config.toml
n_layer = 12
d_model = 128
n_head = 2
n_kv_head = 2
head_dim = 64
d_mlp = 512
vocab_size = 2159
activation = "gelu"
norm = "layernorm"
norm_place = "pre"
norm_eps = 1e-05
positions = "learned"
qk_norm = false
attn_scale = 0.125
bias = "none"
tie_embeddings = true
parallel_block = false
init = "normal"
init_std_qkv = 0.0442
init_std_o = 0.009
init_std_up = 0.0442
init_std_down = 0.009
init_mimetic = 0.7
optimizer = "adamw"
lr = 0.00303
beta1 = 0.95
beta2 = 0.98
weight_decay = 0.047
lr_head = 0.00804
grad_clip = 0.5
warmup_steps = 253
schedule = "cos"
final_lr_fraction = 0.1
batch_tokens = 16384
seq_len = 384
doc_mask = true
train_tokens = 96790000
steps = 5908
dataset = "wikipedia_en"
Each number is 500 + 25 x the weight over its row's rms, rounded and kept within 0 to 999. Layers, rows and columns count from 0. Numbers have three digits each. The size before them is the row's rms in percent of the matrix's.

# down: layer 5 MLP down (transposed), 512x128, rms 0.0989, rows 281-333, columns 0-127
# up: layer 5 MLP up, 512x128, rms 0.121, rows 282-333, columns 0-127
down281 109:479482503492513525522510524548484480524504521478519480525512511446500499503542498484508510527547534482516472499466471506514475520466499482506506469553492484539526461515501475478520495496479512501518511500498521524512501497470473576509488453515506510474528547488502494485552506528504534474521473472502453485478467522510489483429491510447488477489543530503504446513469493475507476506490
up282 075:491509480513521494489505509475494482497474466511521535532501570535472477497475513445547509508510507490481487486512481472476536483515465521502499480513539502518550518532490495531496491516451555510445526506497522487479479482489501495486543492502474520492490462453514502525500504510453552490472516500466482504564465485507465483508510477516488472457528526504477467493454500530500516480530
down282 082:459523475492488489546513515489496503549523507508506492439513508492483527455511502528462541468486503490451547497456500489535454512470515484535545479509468493512478487476510459458495469501568472534495490499517456517500517490547510532500492518521528492501483544455486483483502490511475499488495523511519509468514522518519546532506503527464499454514486506501491501507483521473509456484528
up283 101:513495497484514510506520479475461520528493493483466488475465482534475529512502440547487504528516488441473491496483525516506531498469474523505491574505454489505531506468531484466504489470554514533513466515505511509487484523477500495510531507488498473505509466497547457449475473500509466497488516494541524546489515480469496507544473496498494475466551483523486502525519539492540520491479
down283 093:478506512504474498470530504516499501528516554455512495519452488494493479483505509538512490489516490433525489520503540534485475473468505473499540503508526484580514458522530484515459492482490516523539472519468480472482477522494520493493552504464530518518509484474526509474515502549500463513522500469542493461491482513515495496529461512503465508473499520491485468467496491495563519511518
up284 102:523489510464512515474532474499502486512472479537510518476482492503535545470515517489555512528501489517432487494496506496472531526559464450493509547448468508484547507465463507505504486518461498490461492519482505501522519505543489521491535478515546448462466449518515502491492482479503508517488487517518505529530505480489503509491513481509492528451539465535496527489496496490509486458491
down284 089:508473505502443538417514478522509494526519496510490484479483493520547460493489475531485500494510497513547534444477530514476518547510498525488484496459495521493455553511529523521498467459528509490462482486502496483493468517485481539473492517522509519502488513472474495509513518424468481488481488490504510502525499524569518481487517471518512525521511505504533537490520477513505510472510
up285 090:491474466495492519503522498518493520504493520543520506498463536505507463505471476550521445545495534435528497484454486498485553447474461465493512496473517511481530525507506492473483463504529525535494524483461523456495478517476521497506478492494486484480512487510530512455487455502482497512511515462552522489499479508507478497466495540488518509472469498470530479464543513541526498491499
down285 090:477495513529502495487486516512529514457519579515510519525477511525476472515492575485491518448455501512453488511513486481454484503476514549520494527490482539537527485505514544535476524494487494482473489474491503477488500518539530488469501492450470514507507500528481536502516521486536512457520497509486469537500492514479475500526509459505502464520522477479527509499494498436477532514493
up286 108:479516468516526510466532512475479488527466498543510508471481488512488490491466505491503481526488508521495532438504525508490543519515481500490549486500510513534488514537491477536506420463476483534517528501499519465542525488535501503504512476489484449479458478517466535514507504492501594476486501465499465497524481466484483497466510480507483510498509534478502481475453504535517498509499
down286 104:506493520495498519487496521520523488490499515552479492517488493504536494482474499554478507511446488510488494458491484574482493460512487490476491488484500518485551522468447518490509519512538541480475479488518499470478519517481453466491499523523475480541519506477555460490492510502466520507507543517477531512503516521501488520489472482525537538546452482468465525511553496498513471470483
up287 100:496475524502546487490503480489483498509510490506503479483495524482492534500481481475478506538476487474506553468510496494484464446529495502519523540465486468497511497502501482486460483516535488513519506555528518510529494512509516462504559503518522486527540468517509483478466440484456497516518448499493534495507504518469491489529520498509537505461473499447530524439488556526484450494492
down287 109:472492464486555509476491549532542509500505507476503477498519483513453501494524530496537501514486506489474486527538451483502485486498502513510542498533511505483508507518520495524539502478463504482539471472518553478489473516480502533505546491542525470525524497505469528505485525501472537521496482542497451492479455478482486469456433471521523487461495557491504481491519500502498470490472
up288 092:516486505516508520497544481489476500523500493453503481498474452550484509517515461508527486529475520456464533491503528494491518504515483498535561526546494484489501490510522526498509482499493529529491476510506496516492478491492508527495537514499488466502521537500495478492514434490458464514517482518504503572474467455502478486512473504479540494484501470464484576478481507512498507460440
down288 085:482504530493545480517503488510466524509494454522481527516574529480527554517511532528476472502553518492513509524481480481529458454518508484494513526514498480516522505467528491508534516513533467461490449441497494501531532508501492505480490529547485507494488470505502498468494526457510505491513521487492509473502556510508525498460493510525461471445480491516522473478463479514486476482496
up289 112:554477477498511511499516502511495487503520515460512490474481494493486478492490472506533511531482486444466498542501500479512513506505471512540490508539483466481498529487448490518451489505532541521520491488480506521519481497503490528543480500514497508517519513528527452462450504486521487523501446502497567523480502508505487508556507514479537517435462492520534509484500507451522521477443
down289 106:450524484541498475461510510482517497515483518481492505476502544457542509511457524507451526518507463541502480490505464494538535518474518465521506505465530512458493487486517458522484456557492469487484503502489514510499527503536464501469517490443478507501500474493523515553514511478518504479506529485521486526543491459487527475497550497482519478546535490510511456489511490495542501518503
up290 095:505540485478523515521486511534468509489491436487514486480495516503479537485510509537489531485486487473495481500510516514529485508526518535557461527536499493488528496473550469518516480482507530482443497502479481466460533495515468514531482494493499540518524437487553428496534531488506534484529526477469519509511547450479485499516521507471523497480497471507477492489503518486482480509509
down290 094:477502488475525499495508536489478507478514524464530540500513504466485440522489523448505547502504463452525525485472503492519527505485514482532473511522510489548481487513521528511471493473468455483555468536451508512487516510504480487521501442441516509515482482504509510514524489491546518454510523554516463512474509489511482516525508508485467464502502545537498511501459513473489518496503
up291 088:528498508487492451528516509460471476472463492472464507495509494567473458510481514499547465472572486513493472496518480489476487477487512485510507461525508545523471505505552513530482527488454542504485503484511539466510502485521507523510525515494477503503468502510513516518525520501489543493471472502514517478540457454509491478493481493502486454539540534498510482492484471510515552500476
down291 099:485478464516514541502514495503534507547517513518500470506487494440491517477472443544480515497474539499517497479531467479533486518519472531493508535504465491461491532444468538473507494518548485532525507514481537511493468507494490468488504472523498529483512500476483529492458471514481480469507510522510486517494501555492480526509510534501484541479480494505499503484524550515476441473548
up292 095:526514538473512529489525499477469483530491483488490535483519497534542516514512533439519430516473472506471466523526540487492503523550503474520489485494501521474495518501538560518523501463502565495463472467481480489492486518483469478514507484495490481446515467510498478494531506506504526482475480510518532501481462476495498492513523448509498518470536521514512544519459489500508494470467
down292 093:493497547470496505501499506513528467523502533525509500542439491514471505530494526478483505487529538488499471512497534498534467482499516500540460453503507494551482464481467523498473538530487522490516491520448441526517506496545502513481477473506484483550444503497518469513491530491533511523522534476520500515482504509460497492474445496474535475509488480502516479533463480510518471528477
up293 094:529500513514520528506517473493451480501463482483485507444533506530543484504517518469522504507476418480477478439476491494493508525522486513523530550468511516493528536499534510501529434505524539499480515527501476474482525517509515495527506463502495472465461472513515491511542491523516558484525500517508491511534473486507489491511521519502528494450519509510491496531472482530531474474486
down293 098:510502484497508477522496494453521495539498470505484462538467499526506483510499506503515479519489574526537503511499464510517537488480508508517537437544522504498505491505472518500549518488484471460516530499504455486546466478511529454498508484477485545459521514474487495464494524496462474439519484467508523510506500530496534503475512507498482512490528529473517512485464519499463546531464
up294 103:479501479492525499499525463494482508486479502507452520493519539502464453443490501479499497523501517532464522475514505492465471467514533498478525546472496510497516507483545507501515462503443502507520493516549506528522519491477544505514471512484486499491481436479548527545504499522497542458485514510497471516533477488476511485510500519488475452475540517479538505523545485491476479438504
down294 111:498505519498535506502480531534498527467510484502488470517498471496454495483497556540477522540539494504483489521466468483483488512504502526479503471483519458513470500471494497507491498459461500515492497488511529518501523499493480495534539464539516522520502510498525541540530555503542468467502438496522435500516439515491490504550484483501486491535516487507481473522539491458468534491501
up295 108:515437489485530529529551512533518492498502443466486514490492542501461514476479474508523518576496495511528525499516478497472540535541487479486469518472496497542471488480563470461475489498489491496460518534468501507500518512494521499502459545471517480494526518481509521517494518447484510480505505501533473503487520498473478492529505515494515452485506474513488539498466508467470465496503
down295 102:505485524474478520476523496489434517499493465512515498512521496492476520507517525534518442479506510541519480510501465492517513495518510555513497536486491483523448515502481497469490517492515520497484499517523518453505522503536510514457498558482485511512483545499467533531450481556518529518501503459484523507532490520527473502469494510478488469533516494477502531475558442496475499489450
up296 098:492499497470518527526531489505532481532516461514484570520489490514525499489451471490537519509471503470484462462460510521472479508507501484504470539483510501540531470480500520531502490525511522494427516529475514490482504518499480509484462466512508505510507469512525506498535536487484526526492455509553475535453508501490465533523517520461515479485499495515520554440502500487509490534481
down296 102:511497468546504505528514495524538490469503487535484449529528475484496535485480512491502499531459462464460519469472506495476504469505515541517487537473504499496492531496500484487549507489496449475485496477490560456464508493515485527479557524488456498513520490486535539481498527491479500510497493505497515496453487471532484517474560530493493525462507520544505532498472507513478495460539
up297 112:502477493547517489524488489512491478515475477510455470485558511534488527521519450524496478449524504462487501486507535516474497471475486514501546519535489505511511481503508525496497509499490471508479550523516544485498524508526495467498544515523501486494525473517470473447479453498461468453485459489512490512535513528478472521512505469502490505459490473466545487487537517572510488504498
down297 100:478524504486493459505488479506470502482496517508529455503444490494500505467479519490536487471507515494527495510518517517513516523517485447519508524534504496450488511518555530559524505560464503462520469480504512469504527483549512497465532501529520520475537507458463502456468463486485530493486495450505457505537455497511529504513477518525508543517481512494504488479524499488512456510511
up298 091:536493510483497548529516459480430511490498505494477516481496489511545489497520526473576455506501445501489482542545526490489519506533490474532507500516497497473499519501494504497497517504519561495489518485505500473522481520495511516540509523472491460495479462547511473487556521503476513499524484488463523471487487442479506491501515474528519510478510516504490490516496464477511506444441
down298 097:525471454490491483546525462511493514517513481478527487534493520486509521494460439516474455485561506547498492489450528535506515528515479483495463446550464496509510485487469508492477500525449514519509494508460506499497519503536492487487517541514503505536511506519476476510524519466455494481462453508517496507459502486511508504505488515505511515530531521551506449477536493533513516508508
up299 109:514516491486525516492533511462510484488506484470476517490467551504462497483476474478504522488475540486489481496495548503491475488494478521480506486491486514509525514478506544506459484490507504526495506536530537501557481485517499480492474555447515509532467500530509513495509471470459495551536488475486493491485574491491462507515502510525515512515481450451544504439491519469475493457500
down299 107:500522506561529508511501513518511469482477484519466525475455477492524517483493573477450506473484481525465491520516506478542530497468473479471522514508508508505497518487528462490519529527498450480526500498518489490529472511491505495460546506478480499474503512511523506507494512466532531496481489501507516496518429554532474512506560461450477528503445487516492510519513484474488518497510
up300 101:493525507485513467535499512516482508540504511483485509474519526493499499478464461513480524460500527515453557507486497503490568538520533506488497496460468540480531484493509479504532499421509505514500468511489515477529501501501511472489489496499504495495518508514483463455533494503502470497545495447524497466544565507491486521505482482526454493499491465471521497489464533514473455484539
down300 091:533484530511538460549488492520515487490514471522462504460465495481514503547505502485465533499479477509478488464500576509546476502554489498464501524517495496462478507476520476503526480537525468489459491479503511479509513502519512449532458488550535496509472534484498497496514490498502482487479505537513535493494486470491568499496504508464497487439538485512519512519515486484467475503494
up301 099:507508511491528529528492506428492529530487489530460539488514506509478515476500529469491500492490507496493495498552537497496517495567456515500479492483458520477523508516480560512494454512459511487482526548507494510494489513504480487498485545453502495535498493507546512469473480512459515527509476471494546507506467536483473495493520446475494509467488471487543496468476542515502475470514
down301 101:493527506474524505531545494490503479515501481498486502503503506438519555505527531524490504507525476497476492509496462468468465475451509491469469524486499464480496482513520507464496500546497475493492515520541557504524474510454494501503482537528477509547536522524481481483511490539509533530502482504473540469526501522533538476472517500495475475479518502527510478472457477486569455502527
up302 088:503481506496507431547499471487509442516502510471491501493489493533504513467515473474490459515490492443477513469518486487498515481496473484518528536477467503492495493468478479476442491471556497498513475553477516507553460485504509529510501497522497500520509528481501475473476490505510511516486509487557511563501525509479501481529491503489513483471526463512461515496503573552504511518482
down302 073:476506490464488549487502523498524469516541458492526512494521514489509518555450446530472502557521506527547494508534490497487504458470494470474475435510510499524524533503477466493515514519458512487477520503509471464487516495514460497475496495531514538516520482534481474491513511486486516526495497501506441511495522482522555468490471447541525470515501532488483499481495468502507505502497
up303 109:503483473519501526506505518444506473499471494496483474461489501506492524519466470488498502506515493494480488432493565496489517527476483491522534554531478506504504538509501538498535433491514521520533512481506505513494543498505484503525544479513536440464494497527523466512490452504519520484473459480502505550498515475497471489518486517525468492462535554500464485512471492519526519497484
down303 103:469496540468503506522504486524529479508505490472538513497504517468505505470496470489489524497479515507509508527476466497470502548522510466508491481472474450518479503473474428473502506574483476463474525470549529502485473489474501479518486529479511457529473489520479496483471538545543502521513501506494518465500481505510491474488477508475528512495567461492524527512515557523521525509502
up304 093:495483492534505508464481497529445479546515504490484476439504471519528501525513462520483454474482546535474519495513517527505523505475507516523538502534518481480496537502465517500522459481500454521467502509474510470523503525485469475491512524501520488503558504528488473451495470537476475517518484497485497509554477504478507513546546495463472516528496491515509514476530495520522523515443
down304 101:486520509480515513516506463495550483467484503465508528514462502478502531486503483491490513485504485489488514497479554495466488507547507458490488514505480474513549482477499478502543533513485505504534513487486488520476489489521488485484533480579466516476462501501496497514502532496506548510458492530525532500480524474535520511480469474508539502497521480532457487452494513517481453480591
up305 106:564505468493526523508495508491466497490485500469424497485491520488480481487498435511521487506481525509499495488507528498474499504501492502533482571474511502499501520508475535481454521445536534542502499492498504477537492526483441476507504548505511456497516497539500506522510455501499493517482501480480517486496529456507443476523536515509501481482504493488548505503540508491514479507443
down305 104:523517467504509483539485475508529450530479521475516508489539502439500527512497498499471454500468455494499497493524482503531513527496505484514446458467522501520477481570528513501471528511528472480497509476464500492466445488493472516507501523484508533482505488460495527514481490525533499511517506488506495524505502512472436495520527489439531521540525524511473480508490513533525548528506
up306 096:539500483507510454510524496493456454503488511456485509487471462524479501500488498489513509486501479504482514518511528479496535519519518490532471553525487547495487512475512482508461524506542527510507449493503521529545482468500481519556505485504489482486512476467521454496500507489571505472504493459484499534508545450491484491545500478488519445484514528549513530513482488476521518508456
down306 084:535525510526471515517477534459484503504484555477475442478508506469461529459481511485458537506476517492469503477518477460527503489519521513529481531492465480503517542499495479484479493515539491486517458509540567495504447478487455493502514511513501492527454503500532511522487538539479498467493478487520493502526492529512497501512485503513489547523502513462485467465543533526488521481525
up307 106:523514470486521462478507538511480498523483480460467507511501498479470468495504499502514506536545490447508504521513518464478530494517492538519512520513429497499490498527536502478491487480450524514511476506507523488480523457524497490493493540498497471485497509500493500504527527489500493517477484492496490515444544475487457489483526475541540466478567510460508510423474474476534518471466
down307 115:493474484511521492468489483528513524511476522512487513486501446516543527522465487509498544474463457535461496522510474492517466504490517525453477467456521506503526539474456480526495521478516495472479493505526452453524435531522522484506490524512524513534501510467535516498468479512521463495516494506461511502527475531516520525555497488495509446518528477525522468523478488518489512517517
up308 092:512506456492512517495491522475519482474510483471491525432468467503493510521518484463506460513523504485501506487507507495525556535504492481533537483520497513490514492450523499492511436517542554515493483537466504507546516493511453473460473540479471477517495492520485506496530542477495513517476508526535477503508508484455527481487466479473490497506517461460472548521487542506494532486470
down308 086:506509497535466501535517421475510482473492504519485522474484497546523515453503525459478490482505472502464474489482490490519504521431512449525496503541509513517514486517481488479511495570524512528538476495485510531521524481455535502476470471463502491496502509496469474466543475501501493504498493492523481467517516494466566493538525520533480525541498486522506493504519499528526499503527
up309 109:520532471540510478448551505525480508507490453475546502499500501496479466511507500498546434510470485495530525526500528493514500483482504499524487478518548495492475506501527491509518473478525500534480490502470499450524515501500468489510526511491469475484465531485470450496508504497565501488479447485499514519490534436482481482482540496532512517519542478483549515489454522528483500500493
down309 117:530491488494516468488481510536478494509487486529502535483549495497477472542513477501515513479481456498480501535507511486464510476481453527487554464482448488470465524522483485524513519526497510532481547514538527522448455492496504523538516495528497538513509533506508538470496490475485497499477520510545520476538469479529523512485517466511499471465480541508495484485514486473538506467559
up310 110:498523481490516507495528495491480486529480497529418541513439510487493531508500517470534505506502504481500507454474508491488490508531474492508488503454497487504511548506479500489452485487510488486500467502493511489551464496512497534563510492489519495493478482471459532498533517492544553481511483469547516528482529497496463542485476521525470554468556530480481486467516493525508490488506
down310 113:479541505527510482496482481519511490531520488481505517503552466502551463497440466485502470503491512497509472482494497517503521512493490470496485512521509470530511453451468533535476541565520518526521510516459515519498513518514469458508489486454485522484495507440485515512492517486508486519487514511461496504490482543514429537486516520489478523480495513521485547548507514496476530496463
up311 103:509524443472505507486505507462479501521520479557440505498466483474458550522499466493477506506464517523495471473501532535495511527503481480514446489483508500498509500484505533498484452469529503523484521498463512476524525482525486535495527527477488528521497511561519480475505482494492536505515498483487515529494549468476478508557453494485499516523534508532541498481511511531449509527507
down311 101:497547506510516483501482451509534529501499503486529540521530496443497531525484489496517455468503526495493490485507467544508509540478481464485500512469496508526516514507477514475501534577498498483491523468513505520501514491502466490490482529459460547520510508472507531502514490496557476500496488471521509525492502506489433481501470561476449504469472503478514510479480536483492543532484
up312 096:489504535525557538455517448422487489527499504474497503481482460517503534501471485488478500523531505507495499448520497474501512506481453563480525488500463504470518515515528459475493443489509535504534470505538490536480528514501485506501481484531506476498516462520492522495487487498509539522477450539495508504506494469491483531546496527502498522496506529492529475475515503485517469455502
down312 111:515492453519514494506490512539504469524496514534443476472520474508513479502549464497516511469509480513510485515496467495557504459520468471514543481500513526506483515535482496504518509469491497454488526468532523457510480511467522467484477497448507481531546498524480535547460483528532489481520475489505496494533491541528476506536506506486447475527504506497528526476486506479477549501462
up313 108:489466518523512451487519484490476506494503481482514512501461518503510519449516527516486480530506485480519519438528471480521500515496507462519553525470501539576484480486533489473520474519477516519448526557496522503504501524515502513481479513467499507512506497458518511506479512503486541440481509510518498560487478487482485475502504533488502460496474483490448525513504550504512483456474
down313 100:499479525504484511467501496534501478491497497560507500492475447534537534489508536492484474530488525501492497476488514502565507536469484491480485501499483504486502493495484538518519502541548471526497468474469480535536509482480459524542511439479482534498509516499480515491498467524534520491462547512503513536511514505494482527523481493509508513484510508501450484503511479433438452517525
up314 088:499457512542495484503475504499457492502504477549514535504497464536533520505506507465524500505536495467503462461510489488475523527524466503520494501530498486502486515512483506459475483491516519466471584505442512520474516507532465485527544480516506505511528448504488534498510493496490526499451468530551490515478456497503499471504502494467496518468521559550496489498483498510548497511502
down314 087:516489469495474553507505530493485503503478503492494500508499490445516488466467544501471449478456529508474553523500485525534517498455473522468478490471506519546497496471512484499499483521571510479529489547516527449538461499493491525559469490475487480536454517505520536502509485516523481484513506483498503458503524532506510464513499517497486533525501523474464488508502501544477478487492
up315 108:497514484501503500474514512504502503560499441476527506490507480516458516455539463523487491477497508508515519483570554490538523518482501506497497489507507507519479464492499506472525477461520501524491483527502528505479489497515500530502509544488515525475456503513489471465485500466463501521525456407497512492474540459475502486500548484512530528507486495474468549480480527480507489489523
down315 110:510480490508520490457497518522491518488493515459504484505501496495482419492522492467509539502485502510466498481508497477491493478495497514480457488453486478528527532458472456548567520499482540465508476534519501494503482532509476491514468474467544533483504556514531511427498520512514491537503524506521502494512542507520539509509469515509519476454485484498468471515494510510529532485518
up316 079:479516479503546468515507512498460461510517474486509503501492502532522477466471459514517470520501524489482537506505489441470508505517451512461500487507519549518518527457509489475470509496532507496497471525515543492503479453537454498521507526462524526498505485528535474522473477501519564473453476488531493516515493493448469448511477469525501488473515514493458512485493486532502527482517
down316 097:539490517504477533477543454500461552477438510481485498440515483505471530516528533493481505488525495467487490506510512529499491503485513500562516489510471474475490506501532509518518449487509488549496523481492486501525530560497513496526485501498491481489506454529433507498522487496525481521512516490513529494490544466501499539481501514467513461484485474468496506484531561461518496483481
up317 094:494517493452532504535513508454480520508502468532471489512457540498464518502489485501482531528478485489503500494473506526498464461503474492521519543508458478552536507512507536483449500501491492481513456507505516481509507469513512524497543486495486508551523495510526493476549487468490511556518447521483481519489549495486481488539425517471528488510514499489550510458512482491484484500484
down317 100:519526497537512503465492488523548491510491517516519485520522467535484540492480507490514500474506506450484513474498506460496487505497512481486508498457521556457458498499487469453494488505493462484511509483548525460525458488456532531472509488526490516561520500501495476475525533469538481494504507504503437471519481486546473523518498487488482548474521547521506521519514497460520465500472
up318 086:513514520524511524517488450491494479508463515501460493506506514538486477483511493449505515479528464468437489506546490488449503510524446458497504537494448543503512487521512526485519512540488485520482542511496509505487544482499495473491517533466531442527484477540510517490514435474483492503487504523510471500518549501482481492539530473518494489472544484523519516521494508523495467496514
down318 080:469474534492503513472492450469478491480520446471500478505512511473549562521525535510492480483489533535533502541491505516501481493515507525504528483523529480488486527481513503489510525540475521516493514524513526513475468511466466480478495505526468500478466503511507467433507487507473568496519470506491521508475451468506537508503528484472476499553499486521450523527484484521470529491522
up319 063:443508471463519506535513484485485445536542471478508520502494507526489518511506449485512491527510500492488529486511530434514498511508435490474500508493549556488533539492477479465467508522490515468478514521490551505507498469515458497504513502477534472517506458493514494495491468504518547477481503487541487518508501500474466436543510478541502490473507493516476491484522522516490528487504
down319 068:549499478547524494494500477487468541461448489517455495467479469532520500483525485503453523492496509489482500478471483563539480514470506541498475519474506452492473482521504497531520456523547525529509484461482556513494485546489536538485499527528461498486500514484473535529533498488510478508494478498495496483498509489507506530482456501478475519526512484526470480481510537517520490507538
up320 090:520484463545515476507521512487476449481472485501514535524509500501466498485520523476540479495493499519500513509479479470491482543524489504527539493478510483509508487502490516514445518501507551505509484514489522516493513488537434515496492509515458462485493482480483545517522519496534573485474469527515494505454468468503457462534498553461512500495518507484551502478476546516501454501513
down320 091:497485504489554481548466481499497472467471497522513453506491484460481497484460461509503564495490446510497502506487531499508489465462485505508472502487496524460530575472468534491532484511509521522519496506485496510539508462472511485509537511519492518513480532460477483502501536479510509448473558504536480514506501506515505531524482540530506532483496496513494532469517527519492449502486
up321 101:491522490517527505456523483498491519517495497511478496486507467496459498459492488514472474542519534460484554460537522503514512476531461499529543543523476503494508491532566488463533450443494522522496493495479505512482488516483489491493541475512480494475462519495498502491516480494528472522498521519519468526544476486488507463517500485496498527489562502451466546512514504520477492447499
down321 089:492481542497526527522508505491455512520496471541484492502518516467504502561482540474478497507547540486533530550480502490510461457543525536516509548517513480552540488451507490509492493519545487507487470426512495523502502479489484478484476483509465544493509495477486507478528506484495506520526519500468470480462523510484490501469491492482500500475521540520530490484457472473496489464487
up322 099:469461508525508535539531517539473493517498502536529507454510505503496529506467467498479499503441540462489561544483491517521504461511502442496531499523498493484481506478526491474488504455529489533458495501468504468530486493484512487507516490528471469513534477517515530474491516499504482461499527453534485545549499507478511512510538503457503520492533513482488524470463527511479471515513
down322 097:464461485495539496498501487478506480486525496480487458532485523518460515530472524527468488537509505516492509508485537514491520482463503511460456515509496450472519510521491521522489492470484504502543486451475494499448563505501507526491520470515512531485503504511481487518521459513544526524507484474544522510471512484523523466492465476485518548536498525477448500481517512453524516486561
up323 112:505409444501512490527520486490465473479496500496492529484510548512491503488475523471485510531500484485489510485509466489535487473502529496505507493457511528555504517477478530507469514527512547519490514512512558526554492505542498504528510544443476500485482474500523493487433482496485521444488512485496535472525477499479502488530506505509477478491484498509522465516533536479482518502481
down323 105:500516526491463512510497494565525488505494463524452508491544504508479507558502531509497467470517523476468501519528467469510486458474499524493527484558501492553445533521484505538512512484478482501501516498534516486490481468501527494528501541473513491517478483513503500456540500539514488484480488515502532514487466512484575493537471465479473506467446528500500521473492486493498509481483
up324 099:505512477497512513435489511455480510540479499507439513498501485508535517457525481504503483493522481510516511512532511462432516537531447511492510540471442508498502500481472521482521484490539512490507531519503489505521508502516484525499512538494489485479535535499480482485460477500506498534451505480520491529486510526490509519491488472466497533452472485488529523488501579553486477483510
down324 099:479502501462524495491508506531531511528498519468524483502477506483479526464486510525537519501499514482496507476485540494532485538480494469472447509496492469477487479529516445499500471505488520507563472499474491507490501526464521493485483479526562531530487505512536463482486486541443521473537457534532498523454532523500496518526497512525522515474509495532426486483490504506485475480537
up325 110:512522494480502522529528487477503447519486502476498499466509501532511531491513474496488508506511497477501482454498530512500525524536473510515500536535475482485541514472451550486479476494502508514503490548456526509503479497507499505481531513517513509525530435509540472430521493466532500507510511499491518498542533502493504497553531503501437491465508453505465488437533507472527484492481
down325 102:472501508501503512520527522513492516481511504480526476515484519534515494514490461525461530509521511486493470511474538507460448507508521490513542476505505484543492509508514541468471456485469528521495485483511510496473503497436489536452471495554505535519541474551512488512464525470469548504492520495495464501510454468497517502508480528531462496455531504494545466488496495530485476459528
up326 096:520488513500521496493499488523491527485498493494481483490452496517471493498538451492507531554532540465508550494496486488453544522533478529527532534497464501472498483474501461451512507490491504538493507523511490480489496543476506540485517523525521503496468493519551496481442479478484491541499518518479507496522488488496503486568514523474524486494543490495494515511540529528433484459499
down326 099:500510472517508500514469529488481498506501473518541491508531502484509574551470499505494496497512508520521478512497522502518467510482508467496474450512511471509498528498517507519515485515532486481532518483517563507513525491519469521451508465455490536478531480486475512471536486510534501471476515519481539519455474490516435492421508545471477511494453519494495495499513484515540483481525
up327 093:499468473547510484502545513487478432484486479523515514486496515520500484494495515477488464507509479483496515498506485522511523491551476497501486473452516499522505522467497559497472486490522512524453456525451508508546540500536492490479556490502487486497473510530494482492539458497551530479459492505527534494535498456490487476504533505526464554512545502510481476507494525514476519531494
down327 089:492475522470476483460483520480481525530497492544486452488536475499502459477540510496503498509535502508474492503486478520543495504536473535489518501525502519467503519480503523457539526452456439470500505535482468517495522511500501532515500483508520519470535535473512512536513516448557465524467487512478482517484509499532490486512473532471514548480486525463553494505516534511510517476497
up328 101:510477512475525538556501478508509509516506494483523530486473534529489445463494497426524524535506502489492453500506516488471534489505516462515514527459519494503525508496482506520482491510471539483506474521513496526480515482494462505512479502503516464478516451491544483532518500472476531485510478526490504489468525472484476505550542508503521434457498499536500495468516556486495468471535
down328 099:494480472500549462505483489523500505497488475481513500535530547515486555472513505513523516462485495479477539502478574503494517473471514492471437502544477524503538486510485483501502539484507459539538469539496461471472526524520493493486471542547469501503523496470518518515524526490476530509474477502455496472479513481529453496470467521511493515515527510488480500537502512498483471485500
up329 108:514481489481513506498495530480478520489503459519496494477514516508512553501505471505517490487488505478491525508486577524485533507529522456509535569537511481501515502507490530469493498480498474505496494512474515441493459515494497453515495518502549503497556469538505510498472437508489473487485487473485487539511507497509470494464500494482437501432545523481530516494473484509463486504487
down329 110:506531527536493528513479452527523487534516535519541485525483496487443434489518500496456516497479498519502478469475480506499519504523482499520465497495475486537517487531484465506521510476468490490465524479503520503493499488464490510532519536486491496507466522487498449531521515475560490504522507457503509462484508502493447482545440500455514543500502520506517488506509504526561522509469
up330 092:533489480483516459532493521488477500537482505490512543492496479494501540459480508445551455521519481486483518499541510486469542516555506445515526522479499496535485503506513525502477502485520493505485492488467521498522474534538471492515530530468519469478510537506458476466470475480515534464463495437528507516514487471475492496482520481522531470467503542513499539480517514503507465495499
down330 099:487492475523459461489518500477499490515509468448515533505521525531481490476517494473507552531528499508495547503568487469484538486511478486467483520469513528550509534525527500498464464511472496459491504507504454489480522474515480476499518500480511474492513498507489497538487488501532533481493541531510465511528537449534498478468539512514499462510482550506444494534476490505523489522514
up331 102:514496454522518520489529459495415531530504504534537512509524492511531527477461490541478511502450500443473514536504466471490534484498501508499517502504515551502476484543511475513527463503508490530513467479495505464485463514499482519512489498484462471461480544487496484473475465506516499536495509462520518483517493511491468529491521490510534501498503482499524494488481524553461474509554
down331 091:498492498497490486506498533526510498474509524541520559527505504514471497504511514452552487495498499546541503475492455506463504473484520493487517522460506519544492510508569498498491509530465463496518484475479540461500503477518498448500517504459516533495501518550477497464500470472477492474512506492532499511507449498477514515474473529490435556463471503492500539472507521508506535487495
up332 104:502489497539533482504479471524472528552511477468488477485495508486494468416494483516488483482480501490503533508587471495521478474509484498503514496463496532517482518498527487470523488490519497523490515519493494492504530519521495530506461535437491485518465518523489494444496517495498508489524522474470512485483542506470474477519516518495537465556471490486491501499525564501514505544475
down332 113:472466498496506489474507523520456484458505535535489514502488503474514497524501506520523518484491519507526473490488425506460561533485531505512502489516513500492500494526484499571507541521532497477503499494531475482449482464501485526518510472469504539446484517520484541475477474491483485510483565493515483562531488502491534529513522490498455481498505518526508504497458464484466488511506
up333 083:469534497466496462484536466495498510492546443524537520497533496530488531491463475528485509541536523491521482499468513514468549492475521452553494494524541512495541496501537495493497473486490513455484517521509516484478460513451461474492512481488509544494554471491557473509481520489456504483524533507509507510500496497478518485475495502518474500529494505470518548476496500486475531513481
down333 101:486490479523471507513518479515480466508479521515435474478475513484517510524527555467545493472497483492453516537505490492516503507518473544504509524498497493509485527441432522463486523533532497499524510519507498509513515484511500522487521471547517473479463522540478523470499493537487523467467498522517496525506529542481495486500500495506489527479535511521444446505490514500534501451540